config.toml
n_kv_head = 1
activation = "tanh_gelu"
norm = "layernorm"
norm_eps = 1e-06
tie_embeddings = true
init = "normal"
init_std_down = 0.0134
beta2 = 0.95
weight_decay = 0.058
grad_clip = 0.5
final_lr_fraction = 0.0
batch_tokens = 8192
Each number is 500 + 50 x the weight over its row's rms, rounded and kept within 0 to 999. Layers, rows and columns count from 0. Numbers have three digits each. The size before them is the row's rms in percent of the matrix's.

# up: layer 5 MLP up, 256x64, rms 0.146, rows 119-165, columns 0-63
# down: layer 5 MLP down (transposed), 256x64, rms 0.111, rows 119-164, columns 0-63
up119 096:527593582558517506386480583393545512404547522475531453462471539479520505539443515452488485461518514400509485584461492484506523443483549504425522481466545518558487499492430435508488554392534609
down119 093:556435466463493463528471459498491608485514497463459564493538480520588547486456476598479567554528574490495530491490477547464557578432451377494384600448547468468552496498446412516479527525566514
up120 121:540518561529420508416457556495510492438543501423453500503453483506462466446466445402574456540532553553446583435544466525415634521474566448513602564451507475510540456560543483518509495435507527
down120 136:480487503524537483517472434437422490403501553545499517512541495436499481479454570560495467535474516500456483493435504542570362560619603476471485443582493504555450397551555503501552589503468465
up121 114:569412491580514510542467424463510588532462422525518485522535553463565500487522487509414575490503562476465586478511559554464480542535479388632488522467459479411494422438577467490518541472531461
down121 133:483440534536548517504519482523453505469461465393442478552499439502478486435555518459384620506484551488437547488514535534513574508436467553466580418616487447504521497476532531450526493561610423
up122 102:478493522491496537467572492511503552455400515438566524503513474483445471508524687576452568452429464563453522551593452520439590510516571465489563513480552464511469475446555441436498488537472496
down122 120:565470467530490521471541533390451513521562576534462472456512422470459476579544383521513510537501563387456554537405501481516487530477602475484411500545479476446566503478532474475447603450461539
up123 105:516588479525492511416542487509433499510547523534555574418497452478476516502556445571452509466479541505454498494494440386467583536512452464531483623419545511457494572444467512495432483387606509
down123 122:522474538470588468514517478473473458490458412498520555504469455438497552556532571471500609500384566525472521486525431492462510541547599638437406496416505474492505486512529437604489546489513483
up124 113:483578450539534455422499537496416471439505532547545538393624511512484510514454490562449553582530538500581505449481485539457564515465549486514548611446563530453514537423468427457443496436532450
down124 093:521512588467529452392548529459551454508527472409584422545489492542530563504512506469537463506427427479408381512565509544509532458484481556515486453598466465464483495513476538598529552571582507
up125 119:465466472457552475406526484422514531538567540435534570504454506478483598512580500448565464467540512421467557485467447548488471474586426445604511521455450549530543595420515521523483608531465512
down125 106:497478452505526588469506496586465486516471480458481497522519381457498467456484437466425545555541573538470516457454459505566472416511497530469542574649563557591473409436515452465484573532528524
up126 104:463606562473500520494507530479438554380452547412530561551510553503550566471525549479458538477483560451520576536599517521478522422515437469459485518472526465485439623463393531515506468575470484
down126 100:567509493505591585462568465515549425548401483550383455503494477518496508526451494483567620548454528554472495544501471547523489583479408511527552520426437510430462488415494548455523521498442561
up127 102:440528409500508452436442530491490566473533525433440534492575475483472450508451548505510455662488534438418477427548502554486504444504539439579549438578463500477563541485591460540586498476488490
down127 099:598544572519458490544414441530537533572432476427440478542438521508531444497502506402512546520445484518543542532354493518497455475467531578441514485544542473467460514586482406558497469600500494
up128 118:500539557441562540461512485426518507464558468529632446463543567461445505428509547447517558533543504500399451476497473478476589544514488495547579564483515566574438463518484511409508492552402410
down128 126:567527475544548516443537419464516579563485512603505527542513565533448545537452496460540500473515453535507476558435543464538472535481403518423583466494355458446447519499487578528512398531478430
up129 100:595483508463541431465377468506508452516608508433527525475508548496498594466566534503527544545550599427472504484542470364454493464540580417474523498492445481460449554521486510522499489463454584
down129 121:493534478540492531550433515489505553450399609448449424572554569467499493553543480485508473550499520508534585508476491445525489362491504612429513390539486419431566482533461487467526501545475495
up130 102:511569445548425405550494562536454579550515527436533563442487529490497466500608490490548455538423489490389498458526491519435543521530494434508534520454565578404484539496555542545579413471479446
down130 109:491490619501464563476485577575498431423522520506330516476532464476519503465484492511521552471561566564554581528443506528453421475534447502457482618525539530476473487520503481520407453467517437
up131 109:440468444432529493487515547373487603480507512545464588491472479539535583458538522437381497561582573556450523529499489486490590508562538482481507473429420443465510527455446525500560486587467507
down131 075:530510438502522537490551487497558470473416531534453614543357543479536491440571440428539561499544490488435504499513537535541565465412515408521469507519450469548416460540443550605477451524505539
up132 097:491617448498547463517547526457468490503548481508529469580532467462550616435409524454466457455420524491556486475546510545421589452509493526462505517517514395557514532456479506445466633448501421
down132 088:521448542519557485510517465579501613536478459508507491557540399495460519554659490595519500504446519520516563487515522450561506542446413478457457471405502577461473400479501452423507500533502448
up133 015:518617462521497517456471509490432493460576547476602498495456598522547482413579481481476531495467489484439529508569493454551490550561575531406484420477468480470395544461513491512460531440543376
down133 012:469342495454503557467467488521510477573381560462460542493531346489493521515483530419441475513507473481587585476421512508412495522450408475476523459547501485539516457459460466514525490539538506
up134 115:472392559479525489458505512462553513455570427530514437469522597509465637410545475530465536482478497471512547501588522505517590489424526480499523538413517357517525565435503509491476568490480467
down134 094:416553572444501584559501391526515428516408533550535550438558459502496468549458436480468486544541531483452464532458530461414436541449592512513508486473530614445483535435467549549551582518505510
up135 095:622495550438442524454519454528594517451480452439456535454555518499469503467491551558431490481512532511503484491507469415453450550537571491515504445454429488502443504546405424506562571570641540
down135 088:498566472502526462533523494478415501517583516540591523473481441478444497495506534476502431413387461522558543471513551511529594536539605564456485562536475569466582429460465552450383469457489465
up136 091:493454494489513473502556518453403589448453590563579561477490429519595507594510492489457447406509568478489481485483441490518513521410432491461511523400517526475461563447461497472444607546493567
down136 084:525579463556476463420456434400518427588517478470534497560583599513409550563471488513543550510499451448485519460493482552457545519452498451505517488520563373445546475489502587536425563512542523
up137 085:528564489455420472409484511562525496484524514487549481466499570531457613496506633456532571446494550482539603409557475578467512421474569508500515543487585472471481409485500473476460553458463442
down137 079:522515527517564563453474489472467498625452526492481496483504476484507493464548453427443506543423471587541567362487494500457521647454467596461477495463457490500553489488577432479601491446496485
up138 098:487426485503525457534596362465548523483430443462502506475467523453362492396566525574446498463496465528440496530562476408544548529564511459555529503524525508560518546547524529517470566585488466
down138 092:587509544463525592440535552442507516460480528448546542435466569546609409483505463527538500559498589488554512505393487513476524551514430512438442508441485514434556407529439541577453452534540468
up139 084:590569567466484451424493486445370475474523481524446454455456469492462491532536438488462471447477539477572523506453381606427496588496487539563530506456547566419494434509474517449571523553483505
down139 101:430422503444606487502490462530568527589431543433413517554402512523483453412565416554554562512506497556471493511465522495536586454512483539485498460589420495516503480541526532446461535465421560
up140 092:436505431437441501488535581537446577532630502577539529396419428533506480504562537516392421501469529530569450464485467509446520468483542489486536475522440532475543538420491458508479540605478508
down140 098:477539502473475576467447492506526560463394493571460584519444604581513483451502496593598553501483464504423450482484441558463476599471406530509417509501530468420450542584495535532507486486498548
up141 106:509477571554557555527579442501495541503431452622445473496556496484520579493427457481444470442449512475498459523523539458602551572530478514460499514422455527404409514547444491436462543427553439
down141 114:438556515448477459502430515518496525517520597445479586524466471495461470535516404523473404623552427503583526482501530546408523500500520530506588473535440480424521479480543428635514454488461524
up142 095:611386422469461461476605516406576518547483549561546530507520428508513418535543515496457503471499521533493544542501470493446542504469488459504487601473524577532453560400474444486479560490606506
down142 089:509590559515411459532468561406527468458563464436390511466503516426456483544480477552518505464513496469506517418569537537382526483498564579533410406605539523512524538529520469508487540542512449
up143 130:509398514484504502471510480491515573539591450497475594468502576422414439458539556451483472492515516374550449555611461507436520572504509456513496464562510473501519549574522483486441607434457500
down143 124:456574561504383560437542420529580463566510472493475529527421464459495614549484531522439528492478569513492470474561509506473477507480560451431401556462533572504427464445532423556490557534541446
up144 101:529461481517475515396542513437502487467558528543553565479526400522536506444537508530470486451492646490520513507536469444432543472485411450534532634452468534563498508428548559517465544519610542
down144 103:431569553555503488485406526453450441603531528556501480450507437470495463526514511440480505498508493541559493426477525513476498474477467520510488500570593476532476430528613349633493485448549467
up145 009:509427501463395506553534467435494514443515398559548490472455489516554545571430484468519458520452492521547530626567433518472492526623451547612517549535554558474497507528495464560571524455532524
down145 006:528623492494534435417522512476494551461539544456449465531537546528517448489500561397554489531519480531521429438452497499527498430516623503414467515567460470397495521421505439522413480467401504
up146 117:497522591501520489460502469530472612537499512425484455563533491523512483533499512466550570533488530483359471457507534485432529467592516489568621488562439490479532487555498407471492483363437454
down146 115:473545519413511526562525507498514526411501493399663458491523492491548588457487502540480514498476527470570523546444516500529515517486477554454406451398468472465574453512480502493527417622442451
up147 071:460527598509532502482458484526546519450621448378516517511521496457408553434572478499489485499517475547493560474464538495537409540571531512498497491465481558387485589387494529498567564527427504
down147 071:448477475505427453505507535540563505489566470498444515469497528544390575525476473391531525595556489513493477455422466531544390579445528431502513532457587454540528579546531488401496548476494418
up148 107:478608458572417489554513563528431503502524493469521545460452432483427592478468520462589452442419522474435530507567515558525465506578652447516492533486488528520500490563474429465523509455502418
down148 097:499535451531436545485489496409516494464626513506517560464528431558582517487496516497524458459531440533595610404605512533470543513499475421493512458425506581524488416494487464404487519454542547
up149 108:522407534523449517428542505546544486501493471529545604416577507508546529492523497484505518456534559573463468380521497393421533575424504470508517422388475420530462559540448461535519547536501517
down149 104:510433442541524528544503467357590398523482580373566571465383518550480476496519553460482493489405438506588529527509535498551479467505513535446517535468507567446505509512499522508487581477489494
up150 120:444414454450518522548432471499543561485513452485497479535419589592419513480555581471451423487494524423433493407524454527507631535559529443533523545533521477556508510440538504477532539470493602
down150 110:515510547469433443557530425539622549510457479474522440483508476515418496469478450524427476497432520566463411542469475487538534571493498517528528479447408579562527602544482448576563482575412538
up151 094:470411622582507513555508513479409481525467405557472407459480528461433583479538619458566512426482570576477519540523479523560509511540551498536504549515499528421461529487474456422549497497482454
down151 096:524555526513563494452445424516476565526507575475437483510539488595346472526486480522527518592472432547507436421540496571389465507533556482525503534561471437548463530466523412449536458557481536
up152 108:665444480541474546426482501438518582513431576517488508523555419437568478504495538430453465464482542549452484488526496495520493461520469457597473483479440397542524472505578490492515511476617569
down152 106:507552465492489447529538560473508537560552471410493525573555480522549559496520467409502549517458419427500619443440464490564546398515582492559517402559526459509444505520543518394529495449466533
up153 093:434528512519431467459500561544547554463473416526452457530392490468389466516481438475467567579527494562485556473534457460508587582489482501467500569468454455431359512483542479502541555529525428
down153 069:502499506557554461529404524489486603638528531578481472534511482527536458479417536474518489490509491472548508465330507484440490454477539476423530421480530620494517498510570432513473474468515559
up154 090:477576514514512451528457421533498496398564518398553631575497480446495506557467513514521414612501515551489469473493467483586503509563423513548516453488539434522456573500399478460444499450537493
down154 067:528527519566523584533501448457417488522624483484434444481559435519455544466543495469592441441441490481551540505502482599571440518455579404537544509509485478519597426461468490476417476543536505
up155 095:568531533531454504500529526448531440476516416520438493512514548454486568390489599581516520510509465463453580477452441599490486589606473443575540484429461504449387532564501550506504541510473481
down155 096:496543484486453508514459536440405538358419565575519484478361521569465389531560475562543540481562556571507503540427444529433545496430524531509443514504552550510500515495465463465480490521510498
up156 105:624552548509516478486519485453491544434496490500487495404377552467558545470514459528496490475490514513437471545597458472464633527472521533544541421547465385427502516531503534417580471470493525
down156 114:428492485562518469442453416512460488446432507536516584438391529425496516525507471500534553575626514495461452487501484493511547537493484683457505559484523494496476515543463537405503464549542534
up157 095:518574526533511476447553474478459566423562517514573527489472573479503541526486503551477459522491614489462489439539441350452502470532504529488502583464549467403519559436404512385489535451538501
down157 132:419408439605530544569475355449523483472446535529494522501515498525519549539587540472494527560464505518540521470572372468449511491516593553449469534472494424439487583498467513481522456539516451
up158 083:481539487483484432381598571539526580444447494510521502491506425437558445470553533447528573506494451392495480534515535473393522487525498480497545478499510558518471489562419448508553498369557565
down158 075:541526467499572455497475511519461605468510585450529496577584476547417484548447464571438511528496467440490378440415501514564508414431464467554466567471553533463537554506523550452432474458559478
up159 107:539434468484480436423498488450472466546628519497484565480611476456514500476564494503418476588548566396495545504461457546452486562485545474565503546452521527517415503435493526518479573391554543
down159 111:524537526516530486504494464494425454404434513546542492510388494501506451514526494556491413544490423560554482602525508410445524505469469525461566422515505525403539499578531553593526418520519391
up160 104:585487511555481444476475536562500479388506437511591497443542592456587492515479525447596464524464464529520490515452470449492488603540561498464618505405486503555451490544495397489464567466498505
down160 096:544497415441507558480429465555521513558529581468496496572513443497526428445458523517486599492474511545488625438462524538498478435398458375501459498588563529525590529445516525478497437514521528
up161 110:533520503501506447515454621485548507469504471555472516406488573454558562537503483482545542394481453519458592549482524394474452580503544430546539555407515552477521520485406473499426530426450452
down161 134:567574408486503459632416578436508582479512536454504510547516468533596472531450579472469570541503469431451506604499513541495423469500548448545429457490518514481478529490451446408501448506485485
up162 107:442410472457575331501447454437543541525483535414503532492560494468474508582552510541538500518500485462558568519546492474482474466548559508578591430487417451459504563407479463457488473517491460
down162 112:524591589551423541513489543496549465539519477546444427476522550462517452362412431540471434430523498456464555505572537513566456599499524528554504493510541396459476455548482540509437505451524535
up163 119:533541454516458517537533508542431556543499548440486568422490409544428497478380588521548485494539512494392498539483501456445484491576450512513573440540508536396499437452475532479525626481478441
down163 106:486495501479564491448504516397490484410485495409543465606545504407529408523542509478482446502429577534525499491450478580618494503379575498492479496502505490534526579515552428513556461547481446
up164 101:585503486464445524461491634541394579450509489437498498361535478497556537450500575550488475417469543512547535460487419524483513577521493508557577429459472442471536423442499475498561520503497514
down164 099:420487481519508463576453463499448506446528546599428588546499516440448545526558491488497520475516549535568504484564510458492474549472518501415464661499544464502388421427519546498557443536530554
up165 105:575652426590530485414550560457480503492444489521526572522479502467503483474410491489499382585498456538465540561471487475506512488550537439528547406460569462481541527574448526504522556435495512